Weights of a small transformer language model: LayerNorm before each block, no biases in attention or MLP.
Each number is 128 + 24 x the weight over its row's rms, rounded and kept within 0 to 255. Layers, rows and columns count from 0. The size above them is the row's rms in percent of the matrix's.

# layer 6 MLP up, 2304x576, rms 0.0415, rows 2009-2044, columns 480-575
size [ 93 101 100 115 103  89  95 100  98 100 108 103  98 100 111  94  98 109 107  96  92 103 114 106  89 102  94 102 109  91  99 110 102 100  97 103]
[[133  90 158 149 137 111  88 130 102 155 128 135 168 124 103  95 102  93 113 147  72 102 151 108 119 154 124 155 127 142 155 134 106 152 140 137 116 148  79 126 135  94 112  65 159 171 169 150 128 128 112 106 129  98 160 136 128 122 123 130 117  78  97 159 178 116 175 118 152 156 110 164 117 151 111 153 111 145 158 135  60 150 104  94 184 130 119 161 151 130 142 152 121 122 136 157]
 [150 123 110 128 145 110 164 136 124 135 107 205 104 138  95 144 118 122 140 109  84 165 114 140  81  95 150 134 179 111 106 138 127 111 125 122 148 156 120 171 124 114 129 126  94 150 107 152 108 145 106 154 132 159 152 153 149  94 125  89 139 125 119 137 122 144  93 136 116 165 128 153 160 132 134 125 148 133  86 124 142 123  88 134 142 138 143 123 105 163 104 121 137 169 141 144]
 [107 179 124 132 124 132 187 123  56 133 130 139 150 142 120 134 126 125 149 110 139 140 135  74 165  97 142 127 115 116 175 140 135 148 141 103 112 172 112 142 118 110  95  81 105 171 102 119  93 115 147  81 124 141 111 129 118 174 134 121  91 121 126 159 117 126 166 144 126 147 113 138 142 110 149 135 106 114 116 147 100 115 151 103 145 153 168 128  78 151 122 118 178 136 132 101]
 [138 114 115 137 104 112 147 158 142 122 110 167 180 135 141 158 157 136 134 127 100 153 102 150 106 156 120 142 109 132 136 140 146 130 136 138 150  87 106 139 133 112 131 104 125 101 145 134 133 164 102 165  78 114 110 138 109 134 121 109 127 128 150 160  94 117 134 137 163  63 143 154  99 120 137 118 132 161 113 110 143 143 122 137 137 137 116 153 144 118 140 102 139 149  90  89]
 [175 176 147 154 124 132 110 137 111 123 105 136 142 116 169 154 114 139 105 156 142 118 134  97 131 147 102 100  95 152 101 155 127 115 155 147 111 137 113 117 147  87 124 118  63 100 156  98 149  88 118 154 134 100 121 174 132 169 127 123 131 133 127 145 156 102 157 144 106 119 141  97 170 190 120 110 108  75 122 129 109 144 165 155 118 124 151  98 122 118  96 159 117 105 147  81]
 [109 164 121 168 158 152 144  81 111 149  84 143 152 135  74 156 179 127 117 123 148 153 133 130 129 127 155 104 101 124  82 129 104 124 105  97  76  89 142 105 106 181 160 148  80 120 128 144 132 140 101 123 122  75 133 133 162 131 142 153 130 132 115 159 113 118 101 132 133 109 146 108 171 145 133 103 175 121 140 106 114 139 135 135 118 146 130 133 110  86 127 126 140 127 180 138]
 [137 106 124 117 141  98 131 182 136 108 133 126 167 136 154 150 166 118 126 117 126 152 174 111 143 113 125 148 160 165 114 164 107 109 123 115 163 141  78 149 158 131 106 158 150 105  60 135 135 135 140  97 107 115 147  94 133 155  95 138 133 127  79 120 133 135 106 147 122 134  92 121 171 179 117 157 142 121  79 124 136 100 142 121 131  82  99 132 156 174  98 106  92 121 166 152]
 [121 164 122 146 166 148 122 172  95 167 155 121 147 119 146 133 100 116 112  98 122  77 123 124 145 128 101 124 104 148 168 103  56 129 121 143 105 166  90 133 107 130 117 145 119 132 135 116 116 135 153 130 127 158 109 149 122 135 121 133 115 134 113  95 120 105 132 135 130 103 141 138 120 111 139 154 147 154 141 121 185 128 145 101 124 105 131 126 148 160 107 139 108 123 136  96]
 [134 102 146 131 105 105 123 106  97 114 116  99 106 133 163 117 121 113 109 127 121 145 135 105 132 150 132 102 150 142 141 126 127  58 104 156 157 100 127 176 139 103 115 154 133  87 135 133 129 125  90 127 135  91 110 128 124 131 132 173 207  85 141 139 104 124 120 139 113 188  63 160 126 134 129 168 100 152 139 145  94 150 101 116 139 103 126 163 125 149 142 139 132 143 150 102]
 [156  89 117 145 106 154 141 103 127 149 125 130 140 121 118  95  94 141 144 155 122 151 140 112 146 102 112 160 100 128  86 148 147 119 159  94 177 140 166 139 157 105 120 126 138 176 123 146 149 129 161 135 115 149 133 133 144 147 109 115 135 164 158  99 126 140 155 109 162  92 105 101  95 103 128 148 138  94  93 145 109 145 120  80 113 104 139 155 102 184 132 140 142 119  85 109]
 [100 150 135 155 127 155 125 166 110 132 124 133 139 112 148 129 147 155 136 131 133 158 120  89 136 140 173 122 153  88 118 125  97 142 126 137 148 119 164 118 146 109 179 156 115  91 133  96 129 122 106 130 146 186  97 123 138 126 129 149 142 143  79  83 138 152 116 134 180 130 151 185 172 153 142 151 137 127 127  97 152 144 142  90 119 111 111 122 161 122 133 128 144 165  95 151]
 [126 113 159 159 124 120 117  89 105 104 157 109  84 129  93 167 115 122 148 121 100  93 120 119 106 116 134 158 152 132 112 106 153 109 166 157 108 118 134 113 176 179 164 108 113 145 117 126 111 133 126 181 120 139 167 135 160 144 142 167  58 155 151 148 132 102 119 178 140 111 104 128 130 168 143 140 140 149 121  87 157 161 131 110 132 152 149 135 142 110 147 134 107 105 134 150]
 [126 156  91 102 161 140 172 115 158 149 104  86 102 124 131 115 124 116 117 126 102 130 123  97 123 103 133 126 124 148 103 180 143 147 144 122  93 172 176  96 112 152 105 132 138 129 103 118 113 141 123 132 160 145 143 111 120 130 144 146 175 146 163 111 153 150 117 126 130  91 144  61 151 134  69 196 155 158 162 105 151 147 108 124 136 120 147 173 165 124 132 106 131  79 136 134]
 [121 114 144 136 111 114 134 112  92 162 134  88 117  66 135 129 124  95 138  77 174 161 140  76  89 135 159 122 143 125  94 117 130 122 106 145 154 110 117 149 133 126 141  85 105 157 131 143 161 148 153 108 107 145 104 135 106 192 166 113 166 118 141 108 148 127 107 120 147 165 101 149 122 117 141 126 148 142 107 127 131 103 134 126 137 152 150 153 109 161 134 146 109 161 121 101]
 [132 139 122 128 181 174 129 109 115 153 155 150 125 102 119 163 164  90 124 104 127  84 177 118 137  72 118 147  89 150 136 117 138 147 123 146 140 168 103 131 150 190  88 139 108 116 131 118 143 110 170 158 162  95  81  81 123 150 146 109 130  80 140  95 128  78 153 160 119 135 126  84 127 126 169 196 110 107 157 138 150 136 124 106 113 140  94 137 141 142 169 171 160 105 136 175]
 [140 118 133 105 145 132 117  77 130 147 103 143 132 144 150 121 153 116 126 102 124 152 153  93 136 147 126 150 193 137 132 146 122 104 110  86 110 132 111 108 113 118 141 124 117 108 171 108 148 126 102  99 116 122 139 128 127 106 139 104 119 152  93 130 126 111 129 124 173 125 117 118 137  89 104 133 149 114 101 119 163 135 138 108 129 110 167 119 109 150  87 121 111 145 101 105]
 [150 142  97 116 136 125 131 142 106 128 123  92  92 141 133 129 110 137 156 156 124  95 129 107 124 159 109 109 129  96 116 128  98  89 129 140 128 165  92 136 119 116 142 117 139 164 121 101 157 126 151 122 151 140 125 107  66 131 127 129  84 103 119 132 120 124 108 112 125 123 174 135 108 154 124 136 172 129 125 149 107 123  94 152  74 115 135  95 192 170 110 170 112 116  80 128]
 [167  91  92 135  88 115 155 152 120 103 137 104 151 128 137  92 124  97 148 141 115 125 188 168 126 149 132 152 159 127 147  65  97 160 142 125 121 126  85  83 133 160 109 106  99 139 132 109 131 137 140 125 100  89 152 101 150 110 141 127 120 121 116 162 147 115 165 126 143 136 110 117 121 131 154 142  98  96 159 118 112 114 115 127 141 128 150 124 133 123 128 139 173  85 151 139]
 [148 169 114 134 140 128 107 128 127 124 100 102 167 130 177 139 125 121 113 105 124 118 118 148 127 119 156 139 104 122 132 140 110 162 165 143 134 170 108 173 141 134 153 102 115 164 115 146 109 151 132 131 150 122 159 126 100 120 124 135 133 107 134 175 138 137 134 124 159 144 126 134 164 140 138 111 119 133 147 108 106  43 121 138 144 162 170 102 118  97 135 165 169 152 132  91]
 [157 113 110  88 141 119 116 137 101 140 135 125 108 126 113 139 147 128 160 121 155 132 150 163 136 189 161 119 136 147 101  63 141 136  98 102 109 117 141 133 137 156 117 138 112 131 117 132 126 149  74 127  94 125 129 131 128  81 159 139 132 103 112 110 125  89 144 104 167 136 105 153 138 109  82  95 114 143 122 124 128 125 131 117 158 152 138 142 172 118 147 121 102 147 177 116]
 [142 174 131 110 148 164 113 154 142  96 120 159 160 101 151 106 129  83 121  95 136  96 122 138 127 156 132 154 111 146 101 133  98 124 144 129 100 102  88 109 159 116 144 110 155 128  98 134 115 156 107  99  95 133 124 151 143 158  93 127 153  96 109 112 158 113 166 148 114 144 146 125 128 158 127 126 119 155 125 148 141 126 122 105  97 114 127 120 161 170 116 201 172 123 104  57]
 [143 134 128  89  73 128 167 120 131 166  92 144 122 108 124 127 108 132 122 112  93 150 120  68 122 120 138 124 113 129 150 122 126  77 154 132 166 155 129 178 127 150 139 149 173 118 163 110 126 121 142 168 185 127  95 129  99 127  79  87 125 139 112 146 115 135 200 115 155 114 152 131 127 155 122 129 124 135 157 121 130 124 144 126 129 135 124 133 123 173 177  97 134 146 120 130]
 [141 112 104 129  95 141 152 111 136  84 112 180 142 150 128 112 139 136 174 146  73 156 128 124  62 101 150 160 125 152 138 174 135  96 120 123 119 121 152 131 121 157 147 130 128 130 139 105 100 129  87 110 171  70  96 117 170 142 157 123 122  99 122 125 143 109 120 131 120 131 155 126 140 153  99 142 125 116 136 130 120 134 101  93 166 166  79 136 101 100  83 138 101  89 163  98]
 [129 158 132 124 119 111 134 162 170 123 124  93 135 124 106 144 144 118 100  96 130 105 148 118 115 108 104 135 161 164 105 165 124 126 121  91 164 137 101 122 134 151 111  97 137 170 123 117 135 162 109  94 125 101 122 114 122 167 118 144 150 149 112 110 122 146 140 123 131 109 104 131 141  83  83 175 133 125 125 143 165 132 144 139 145 114 104 126 156  92 101 127  76 146  98 122]
 [148 138  94 105 106 125  98 119  94 128 116 114 135 122 148 111 112 136 130 180 117 120 150  90 124 130 126 145 114 139 183 131 162 134 157  87 110 105 156 140 113 135 177 138  88 144 133  96 200 129  91 142 115 137 141  99 109 136 102  95 122 153 123 128 159 156 102 123 125 157 148 120 131 155 122 147  96 140  78 151 131 163 113 132 138 145  98 120 137 142 170 153 117 122 137 134]
 [177 121 134 109 121 136 122  70 162 155 129 134 124 139 122 117 107 109 146 152 144 104 161 120 110 143 114 165 124 114 132 111 176 181 177 141 137 142 163 100 143 188 147 153 111  53  74 147 115 162 112 126 106 115 103 118 151 141 168 111 129 121  97  94 136  83 105 118 154 103 119 124 123 141 135 167 128 161 148 188 138 133 144 142 179 149 143 149 117 111 125 145 135 103 115 117]
 [146 148 135 146  83 108  94 130 132 104 136 206 114 162  92 105 111 132 174 113 134 132 128 119 130 110 146 126 117 172 114 164 122 116 175 136 126 128 140 131 161 160 120 126 118 115 149 128 169 167 131 136 139 156 146 106 137 138 145  97 115 104 155 125 113 126 127 138 120 164 117 102 142 150 138 138 133 146 150 115 125 159 109 122 118 113 107 122 165 143  93 127 180 141 132 129]
 [118 124 110 136 132 157 123 144 136 148 119  83  93 154 146 154 196 146 145 124 163 142 119 128 131 121 163 121 146 150 131 150 114 119 145 133 122 103 154 146 118 160 136 106 148 107 147 112 125 103 124 116 152 132  96  88 141 109 128 127 111 145 147 121 129  92 123 111  96 116 103 127 109 123 126 109 115 110 196 120  82 145 117 107 182 126 126 139 133 130 137 152 125 153 105  81]
 [121 111 137  97 126 112 118  87  94 110 132 101  89 152 171 113 129  99 111 180  87 175 162 150 124 120 133 138 146 110 150 130 147 142 132 171 124  61 201 194 165  99 165 141 116 107 151 136 161 114  88 109  78 123 105 132 138 144 118 145 109 143 130 125 150 142 157  77  96 112 124 154 123 112 143 144 105 111 125  87  92  69 143 114 141 146 132 134 118 158 148 157 108 113 158 114]
 [ 79 134 124 121 137 150 106 106 128 134 142  77 131 131 153 122 161 137 162 108 134 117 136 110 115 163 146 152 183 135 178 129 129  99 153  96 109 107  92 157 154  92 140 145 162 114 112 134 132 162 134 148 143 119 101 123 103  85 146 107 123 180 121 146 141 113 101 118 116 168 133 140 120 111 155 159 154 115 151 160 151 145 121 153 117 148 132 135  96 116 127 128 143 101 126  86]
 [156 149 114 106  77 129  75 113 138 143 130 100  82 107 106 103 144 115  88 124 149 116 123 122 135 137  73 125  90 103 167 108 102  95 120 162 105 171  91 151 118 152  95 123 112 110 136 153 137 112 134 145 120 153 110 110 125 117 105 128 135 102 128 127 139 141 177 100 151 162 154 139 129 130 105 147 167 110 133 124 146 116 132 159 144 185 135 129 120 143 140 148 115 131 103 112]
 [162 157 102 108 121 109  98 157 107 133 156 127 127 127 102 103 161 112 101 168 112 146  76 125 131  92 107 157 124 151  98  92 129 116 143  60  89 137 135 123 125  85  99 116 115 177 135  98 123 162 120 142 128 147 173 108  91 174 162 124 106 132 117 132 119 168 136 180 126 121 107 133 155 136  81 137 135 131 155 151 112 150 101 128 117 128 152 116 151 105  87 111 195 130 110 118]
 [117  80 138 161 111 151  95 102 123 135 122 126  81 103 144 112 108 140 102 141  98 124 149 120 137 167 136 106 128  97  91 134 125  96 137 150 115 151 122 127 124 173 176 112 131 141 125 171 124 112 121 140 120 155 131 141 126 118  79 100 100 135 130 120 180 128 130 159  97 139 150 136 114  95 101 147 109 132 141 135 112 146  75  94 115 139 150 116 138 121 190 103 112 110 130 154]
 [109 123 128 127  84 128  97 103 139 120 113 160 132  92 120 153 108 132 161 125 164 126 164 128 105 104 100 137 164 146 127 130  91 117 156 124 115  99 148 121 107 148 129 129 131 122  79 153 131 115 132 159 160 131 134 125 151 131 143 117 105  83 153 109 148 159 169 139 166 115  94 105 170 132 153 119 130 146 124 149 120 141 164  83 119 144  77 106 128 122 149 116 115 116 100 160]
 [104 108 149 133  97  99  92 159 140 116 139 118 133 138 152 106 127 161 170 143  83 143 107 141 131 102 155 125 116 130 112  91  94 128 109 109 121 173 102 136 169 103 104 135  78 122 107 136 164 153 120 136  84 111  89  70 134 135  83 149 130 162 137 172 130 129 170 155 135 100 151 118 158 157 148 129  93 140 124 132 110 155  93  75 107 134 134 108 127  96 132 132 159 156  98 100]
 [184 114 167 110 152 129 103 149 131 120 118 107 118 124  98  73 137 111 124 158 123  91  80 128 144  98 160  77 165  95 128 108 124 143 149 165 128 128 133 135  68 166  38 141 132  96  95 131 126 163  58 122 144 140 141 112 127  95 152 152 135 139 130 134  85 175 143 139 112 113 119 100 187 172 130 162 115 109 133 155 122 147 170 120 140  90 129 155 125 141 125 140 148 154 138 132]]
# layer 6 MLP down (transposed), 2304x576, rms 0.0415, rows 2009-2044, columns 480-575
size [100  91 104 110  95  97  95 104  98 101 102 103 101 100 103  94  97 108 104  99  91  99 114 101  99 106  94 101 105  85 100  96 105  95  97 104]
[[166 148 103 115 180 120  99  26 143 116 138 131 124 141 172 184 132  98 125  57 189 126 118 124 147 103 118 141 132 105 119 137 108 150 102 112 152 163 134  95 128 118 127 127 133  93 174 127 128 133 135 152 142 114 132 111 149 150 125 134 109 147 119 123 117 126  89 147 121  80  97 124 132 124 119  99 121  74 121 164 102 157 137  90 110 134 168 104 126 124 160 115 179 150  97 171]
 [115 171 107 128 114 152 144 127 109 137 146 137 132 126 109 115 155 120 129 126 104  82 152 127 168 158 143 124 111 116 157  77  86 113  96 154 111  69 113 128  99 135 168 130 153 129 155 156 109  95 158 118 153  97  84 112 167 111  98 114 110 113 136 161 132 153 156 103 144 109 152 117 111 117 138 162 109 113 104 131 182 145 123 112  70 141 141 171  99 129  85 140 135 148 104 136]
 [153 122 110 111 139 135 105 175 128 122 123 143 116 130 147  96  89 129  97 119 142 129 110  99 103 140 155 145 146  78  99  66 110 169 157  97 100 146 108 136 130 107 121 139  87 122 123 126 127 141 159 115  77 144 136 104 100 137 124 127 127 124 112 111 143 145 132 176  59 108 121 136 138 133 123 176  99 142 109 100 113  77 118 106  67 109 168 172 137 128 120 121  88 135 120 130]
 [ 94 114 108 106  91 119 127 165 143 131 118 134 111 103 102 106 141 156  87 113 133 163 123 115 144 100 106 169 126 126 134 123 126 124  88 147 113  89  86 129 108 124 155 135 165 144 108 147 134 136 143 131 152 119 151 145 144 162 133 121 155 139 169 116 140 140 124 147 100 118 100 144 186 118 104 157 108 111 157 133 136 102  75 162  98 110 129 124 109 133 139 113 123 174  90 120]
 [101 139  98 128 147 173 115 162  99 124 154  94 130 114  95 144 112 144 132 132  59 125 130 155 132 131 109 128 114 134 109 133 106 158 118 106 123 147 124 128 109 143 114 148 138 152  97 107 148 145 101 160 102 128 114  76  75 123 106 140  92 129 146  97 141 149 129 131 105 138  99 104 161 127 155 134 110 122 117 123 137 142 154 127 119 105 112 152 121 120 109  74 132 151 108 145]
 [135 121 143 150 122  99 106 120 146 129 112 140  88  95 156 154 149 121 121 113 131 126 134 123 125 133 143  71 143 125 127  86 121 107 136 134 128 189 145 104 154 118 125 129 127 137 145 141 159 139 126 136 152 128 134 137  86 181 102 101 145 132 157 106 179 126 171 160 137 147 103 137 123 137 156 108 104 149 102 140 144 112 107  93 145 123 123 134 192 111 115 155 115 116  99 109]
 [152  80 132 112 106 123 179  76 129 138 114  61 146  92 170 116 172 125 127 135 130 159 117 138  69  88 144 131 107 167 107  97 120 148 114  95 125 123 135 125 137 124 138 111 131 138  92 125 137 127 130 116 111 129 114 134 132 127 118 115 127 101 132 115 142 154 110 132 133 126 154 138  86  97  92 105 140 142 133  88 143 154  85 121 146  95  88 118 165 138 123  84 149 129 124 109]
 [151 142  97 130 106 160 128 151 119 109 153 134 193 158 132 108 150 103 133 116 139 170 130 174  98 147 160  93 157 144 149 146 119 121 104 177 109  96 144 148 110 171 135 123 144 123 114 145 145 135 150 119 153 161 126 136 154 154  92 135 106 139  87  83 122 106 105 132 133 124 113  95 116 156 109 133 104 120  97  95 116  92  86 172 122 127 122 163 107 136  83  68 123 160 102 125]
 [134 115 170 161 175 105  92 183 108 108 137 120 107  80 152 151 104 111 120  80 100 106 176 132 163  63 153 112 120  72 113 143 131 180 120 199 142 108 148 115 156 167 124 140 118 113 128 132 108 141 106 161 105 122  93  99 170  94 155 154 105 112 103 130 112 148  97 138 149  99  94 109 141 143 115 128 141 140 124  97 130 145 149 124 133 122 135  94 124 175 137 130 138 107 102 134]
 [145 143 158 122 144 136 103 165 188 129 183 123 115 119 120 130 136 140 139 126 141 127 128 101 121 125 148 124 131 115 151 143 144 104 128 108 133 137 138 168 126 125 117 132 127 119 152 108 136 149 138 114 152 134 143 120 137 119 107 132 134 138 111 119 116 133 119 169 138 113 127 113 110 132  96 101 106 137 161 134 145 139 107 125 159 120 154 103 137  92 109 106 140 177 156 124]
 [149 122 156 140 137 111 134 143 166 122 137 150 132 140 124 143 123 171 139 153 105 133  94 120 142 131 135 132 163 149 107 128 126 131 132 166 144  84 108 175 123 136 136 178 172 124 106 101 134 130 140 125 136 148 138 141 114 149  96 103 114 171 145  96  92 153 146 159 140 162  99 120  75 133 127 149 157 133  90 151 128 129 143 130 200 133 135 136 164 127 138 110 148 161 106 140]
 [123 169 118 106  87 123  83 128 133  95 157 113 112  92 134 122 123 155 158 131 112 119 159  94  98 131 125 181 148 140 128 130 152  95 121 116  75 119  88 184 150 118 132 107  63 116 154  79 116 162 129 124 125 119 128 139 134 111 119 163 128 155 144 116 147 160 136 139 143 119  77 168 101 126 116 122  86 135 104 115 101 170 104 144 132 141 117 152 136 131 129 109  94 139 177 139]
 [127 145 114 127 122 129 136 178 155 115 196 142 126 180 107 153 120  88 148 121 131 168 134 140 129 127 139 154 190 123  98 105 109 120  96 144 134 121 124 110 141 142 106  94 175 126 101  90 133 149 143 139  81 116 146 174 138 100 117 108 105 183 140 101 117 184 158 105 160  85 118 164 113 152 116 152 137 138 126  81 133 137 116 127  94 142  97 165 126 124 100 105  99 154  93 113]
 [152 152 105 132 111 128 159 162 162 144 114  94 124 113 143  98 131 138 121 116 131 124 138  85 125 120  93 111 134 139 101 163 161 156 114 155 146 110 104 165 114 143  97 135 118 140 128 147 140 103 164 129 133 119 118  94 128  67  71 166  92 109 135 105 141 140 113 136 121 114 157 147 116 136 114 171 101 136 127 178 151 106  91 126 121 104 145 101 131 183  63 116 121 172 139 149]
 [141 146 134 120 123 129 108 120 123 154 103 166 121  94 143 156 101  96 133 155 158 121  91 118  89  99 157 150 128  90 108 127 126 107 123 140 134 116 137 130 171 137 107 135 137 142 139  81 140 170 156 132 109 118  49 145 130 145  95  91 153 132 117 137 113 142 112 113 106 119 132  98 148 133 118 128 131 132 173 135 112 153  90 141 131 128 110  92 142 124 129  92 132 120 142  95]
 [163 153 143 125 147 156 127 122 116 127 138 151 155 120 122 143  89 138 131 143 124 117 103 173 157 166 145 148 158 148  88 114  93 138 144 133 176 162 126  99 112 107 131 164 102 129 137 125 134 121 120 143 125 164 137 162  80 112 129 113 103  95 120 148  93 122 116 151 144 140  93  80  94 123 130 151 132 154 134 160 124 120 106 144 149 129 146 125 107 132 186 149 137 107  95 131]
 [121 106 169 107 147 151 186  74 169 114 146 144 122 135 135 129 129 132 100 125 142 142 163 123 138 158 153 128 148 135 129 131 121 133 148 177 139 132 123 126 121 128 116 144 134 107 157 114 144 147 135 133 132 138 154 163 121 126 148 109 115 121 129 128 116 140 134 156 131 141 127 117 143 135  98 102 158 149 114 119 131 157 134 142 176 154  96 124 136 172 134 135  56 130 122 158]
 [131 114 158 133 120 167 116 133 115  95  96 146 139 135 159 138 124 107  99 127 104 171 175 101 119 137 110 101  86 102 153 102 125 116 116 109 173 156 106 117 123 128 166 115 123 129 157 156 165 139 140 112 110 154 137  90  86 123 112 125  92 120  84  98 129 111  70 150 119  81 157  98 147 153 125 137 137 133 141 138 134 138 135  78 118  95 113 113 142 173 152 116 130 142 125 134]
 [123 137 129 138 124 126 157 165 153 114 113 127 112 152  96  87 120 147  80 131 124 119 115 164 134 105 140 138 153  94 128 152 126 134 105 121 124 109 132 142 126 142 125 128 125 176  98 139 121 144 123 118 122 162 189 113 127  86 112 116 116 137 124  78 114 110 167 156 134 129 135 115 117 101 146 136  97 131 125 143 146 116  76 150 147 139 139 103 138 138 147 149 148 149 118 137]
 [140  92 109 139 136 148 110 107 150 122 142 104 108  94 152 124 143  96 122 148 119 138  74 146 157 178 129 155 125 122 134 113 140 150 131 150 167 106 145  95 170 123 102 123 105 110 127 121 129 144 100 100 142 138 156 157 164 189  98 128 119 101 146 107 136 118  94 113 134 131 132 109 121 115 135  98  93 139 120 115 132 107  92  94 125 153 128 136 172 107 171 153  88 152 158 162]
 [127 132 127 156 102 146 106 106 163 133 144 113 127 186 112 131  94 179  99 149  81 134 125 105 155 147 143 167 123 150 137 151 142 143 142 186 147 130 153  97  92 113  85 134 126 123 114  96 127 114 122 115 111 150 135  83 114 137 155 147 102 141 110 150 154 165 113 117 101 100 131 143 128 148 147 180 130 172 116 129 122 102 104 119 161  99 122 185 142  95 149 106 170 117 142 131]
 [129 119 156  90 149 142 150 104 176 182 103 125 150  92 164 118  96 160  82 143 132 129 103 142 119 133 135 116 141 109 146 136 148 197 135  94  96 135 128 127 144 127 105 113 127 129 138 128 185 149 119 104 171 128 116 158 159 107 159  88 165  90 119  81 121  81 149 126 153  92 148 164 163  78 133 103  80 115 138 132 154 130 125 133 104 110 153 106 149  91 155 151 141 144 104 148]
 [109 120 131 128 114 132 135 150  94 106 124 115 143 120 131 120 109 159 133 169  95 129 126  95 100  88 149  76 150 150 130 137 150 135 106 122 102 128 181 119 123 108 146 132 126  94 124 115 142 100 111 141 139 120 125  96 152  71 149 139 114 141 141 149 136 126 168  87  82  91 125 152 106 131 139 109 126 146  96 128 130 112  99 166 106 155  95 131 126 138 116 136  99 122 148 132]
 [154 125  90 106 130 154 141 157 143 152  90 143 177 113 111 152  91 117 143  93 134 101 104 142 124 136  96 148 140 118 164 138 104 150 117 113 101 121 100 160 134 154 141 122 125 125 125 101 146 121 160 103  88 111 141 118 133 105 182 153 162 127 115 148 106 145 122 106 146 129 140 125 140 164 106 100 145 119  96 128 146 135 166 133 127 158 158 150 149 103 157 114  94 138 132 120]
 [167 123 120 108 132 120 129  96  95 146 115 115 141 137 116 141 173 157 126 140 128 158 144 133  74 130 137 176 134 117  88 140 143 159 158 114 115 134 139 108 163 149 137 132 107 148 163  92 145 162  77 141 123 130  87 136 143 126 159 145  95 124 153 141  69 118 133 148 141 148 108 117 105 100 100 133 122 164 105 126 125 160 126 160 129 131 136 116 168 146 128  99 148  98 117  93]
 [156 110 158  88  81 148 132 174 148 147 110 117 130 111 129 143  76 101 149 159 121 144 107 143 125 180  59 158 146 118 125 146  99 111 179 140 179  98 134 139 122 141 162 174 171 137 105  81 138 148 137 102 127 153  80 134 166 170  94 140 166 135 142 117  94  74 132  93 162 162  93 104 117 129 143 119 125 119  99 109 123 110 154 131 130 107 113 129 134 121 122 169 152 128 109 105]
 [100 159 122 175 117 104 105 123  89 147 124 134 124  91 137 137 144  88 120 126 128 118 100  94 130 112 116 150 120 122 160 152 156 150 163 102 162 141  92 148 128  99 119 124 140 112 103  69 121 151 115 156 134  86  85  91 165  85 123 107 136 119 114 162 142 148 141 122 104 113 164 114 148 122 148 137 100 130  88 150 152 138 130 119 136 123  99 121 117 186 108 129 119 113 153 161]
 [135 121 127 157 113 183 119 149 170 135 127 131  97 121 112 151 111 121  89 124 101  98 106 148 124 138 142 120  94 120  78 102  92 134 125 101 145 117 119 159 120 120  99 124 109  99 130 145 101 112 142 123 164 177 146  95 140 109 147 132  75  94 110 132 124 128 126 153 120 168 142 152 143 109 105 149 165 151 175 119 114 162 159 121 156 153 153 138 127 137  72 121 109 146 131 134]
 [ 96 152 154 163 114 107 109 161 133 147 133 133 141 145 122 114 104 152 102 177  98 108 130 105 159 121 132 118 133 140  94 106 124 153 152 170  93  99 113 164 150 135 126 113 112  72 128 168 120  83 136 101 120 112 133 144 110 171 100 140 121 144 152  80 121 115 116 101  84 133 129 123 114 103 136 177 121 159 118 139 107 158  86 109 180 109 107 105 142 112 117 122 119 121 130 123]
 [122 175 163 142 141 148 112 137 149 115 152 134 156 134 141 174 113 117 126 156 120 127 151 145 137 154 130 135 134 140  99 114 158 117 103 135 114 128 126  78 178 130 140 131 127 124 161 119 131 113 113 145 172 111 106 180  70  87 141 123 120 128 121 118 170 111 104 122 165 129 159 133 141 113 113 150 129 148 137 137  84 116 151  48 133 158 135 149 116 144 123 167 130 106 114 112]
 [ 93 149  70  63 120 167 104 124 128 131 116  96 146 150 144 147 166 112 115 133 130 142 115 117 148  90 103  87 113 162 144 139 149 186 113 133 140 136 117  87 156 129 132 133 113 103 123 149 117 115 161 127 182  98 108 120 140 161 136 130 133 124 127 155 126 135 165  85 131 111 114 129 141 150 197 119 135  48 134  98 167 136 126 121 108 145 178 117 138 124 115 155 109 111 134 120]
 [122 133 152 108 123 109  53 133 112 172 134  90 112 132 102  84 169 107 139 148 110 132 147 115 107 116 143 122 103 136 155  83 128 173 100 124 131 103 150 131  80 128 101 115 135 120 107 118 153 103 136 124 162 112 122  98 133 139 153 112 165 169 121 167 121 126 127 116 123 116 128 140 129 121 154  79  94 133 113 137 130 163 154 111 140 127 155 174 122 116 125 135 149  88 102  93]
 [130 105 157 162 128 109 166 124 165 121 110 137 149 160  98 131 152 123 105 110  77 134 102 143 121 156 148 131  85 161 169 134 124 158 147 138 101 115 146 121 114 114 116 139 148 105 103 166 116 159 132 116 140  81 112 121 123 142 132 146  67 148 136  89  94  79  84  88 136 113 157 140 143 127 136 125  71 112  92  98 147 127 135 159 149 141 144 105 107 133 126 110 129 106 111 141]
 [138 127 130 124  95 147 121 144 144 154 111 105 138 112 141 108 132 125 168 161 157 155  96 114 131 130 110 136  98 127 141 146  96 120 127 154 139 161 122 199 151 166 139 147 140 130 141 129 108  94 118 148 146 131 139 115 122 119 109 140 157 106 157 105  99 146 108 114 133 121 162 127 146 147 132 125 140 106 148 125 172 131 145 126 183 133  98 166 116 128 130 159  81 162  81 156]
 [115 133 112 120 117 113 101  36 141 112 144  93 134 105 150 149 117 138 124 121 123 107 162 105 186 130 138 101 174 118 168 185 136 121 105 156 149 145  93 135 157  74 111 128 117 139 128 107 153 127 159 110  96 105 162 146 155 105 123 100 129 129 106 164 109 105 117 121 129 154 172 103 117 134 129  81 145 160 135 167  55  96 132 127  64 111 109 120 155  88 114 139 142 150 173 126]
 [125 135 117 149 127 142 183 187 105 143  74 151 104 130 113  92 131 167 143 109  99  83 142 154 146 140 154  96 142 101 109  90 135 150 143  94 130 115 172 153 111 149 133 136 126 110 150 111 123 127 127 128 149 124 125 142 117 120 139 135 105 111 173 102 112 136 119 188 163 134 155 154  90 110 140 125 142 163 115 122 128 135 124 116 110 133 155  94 120 117 139 149 157 136 127 122]]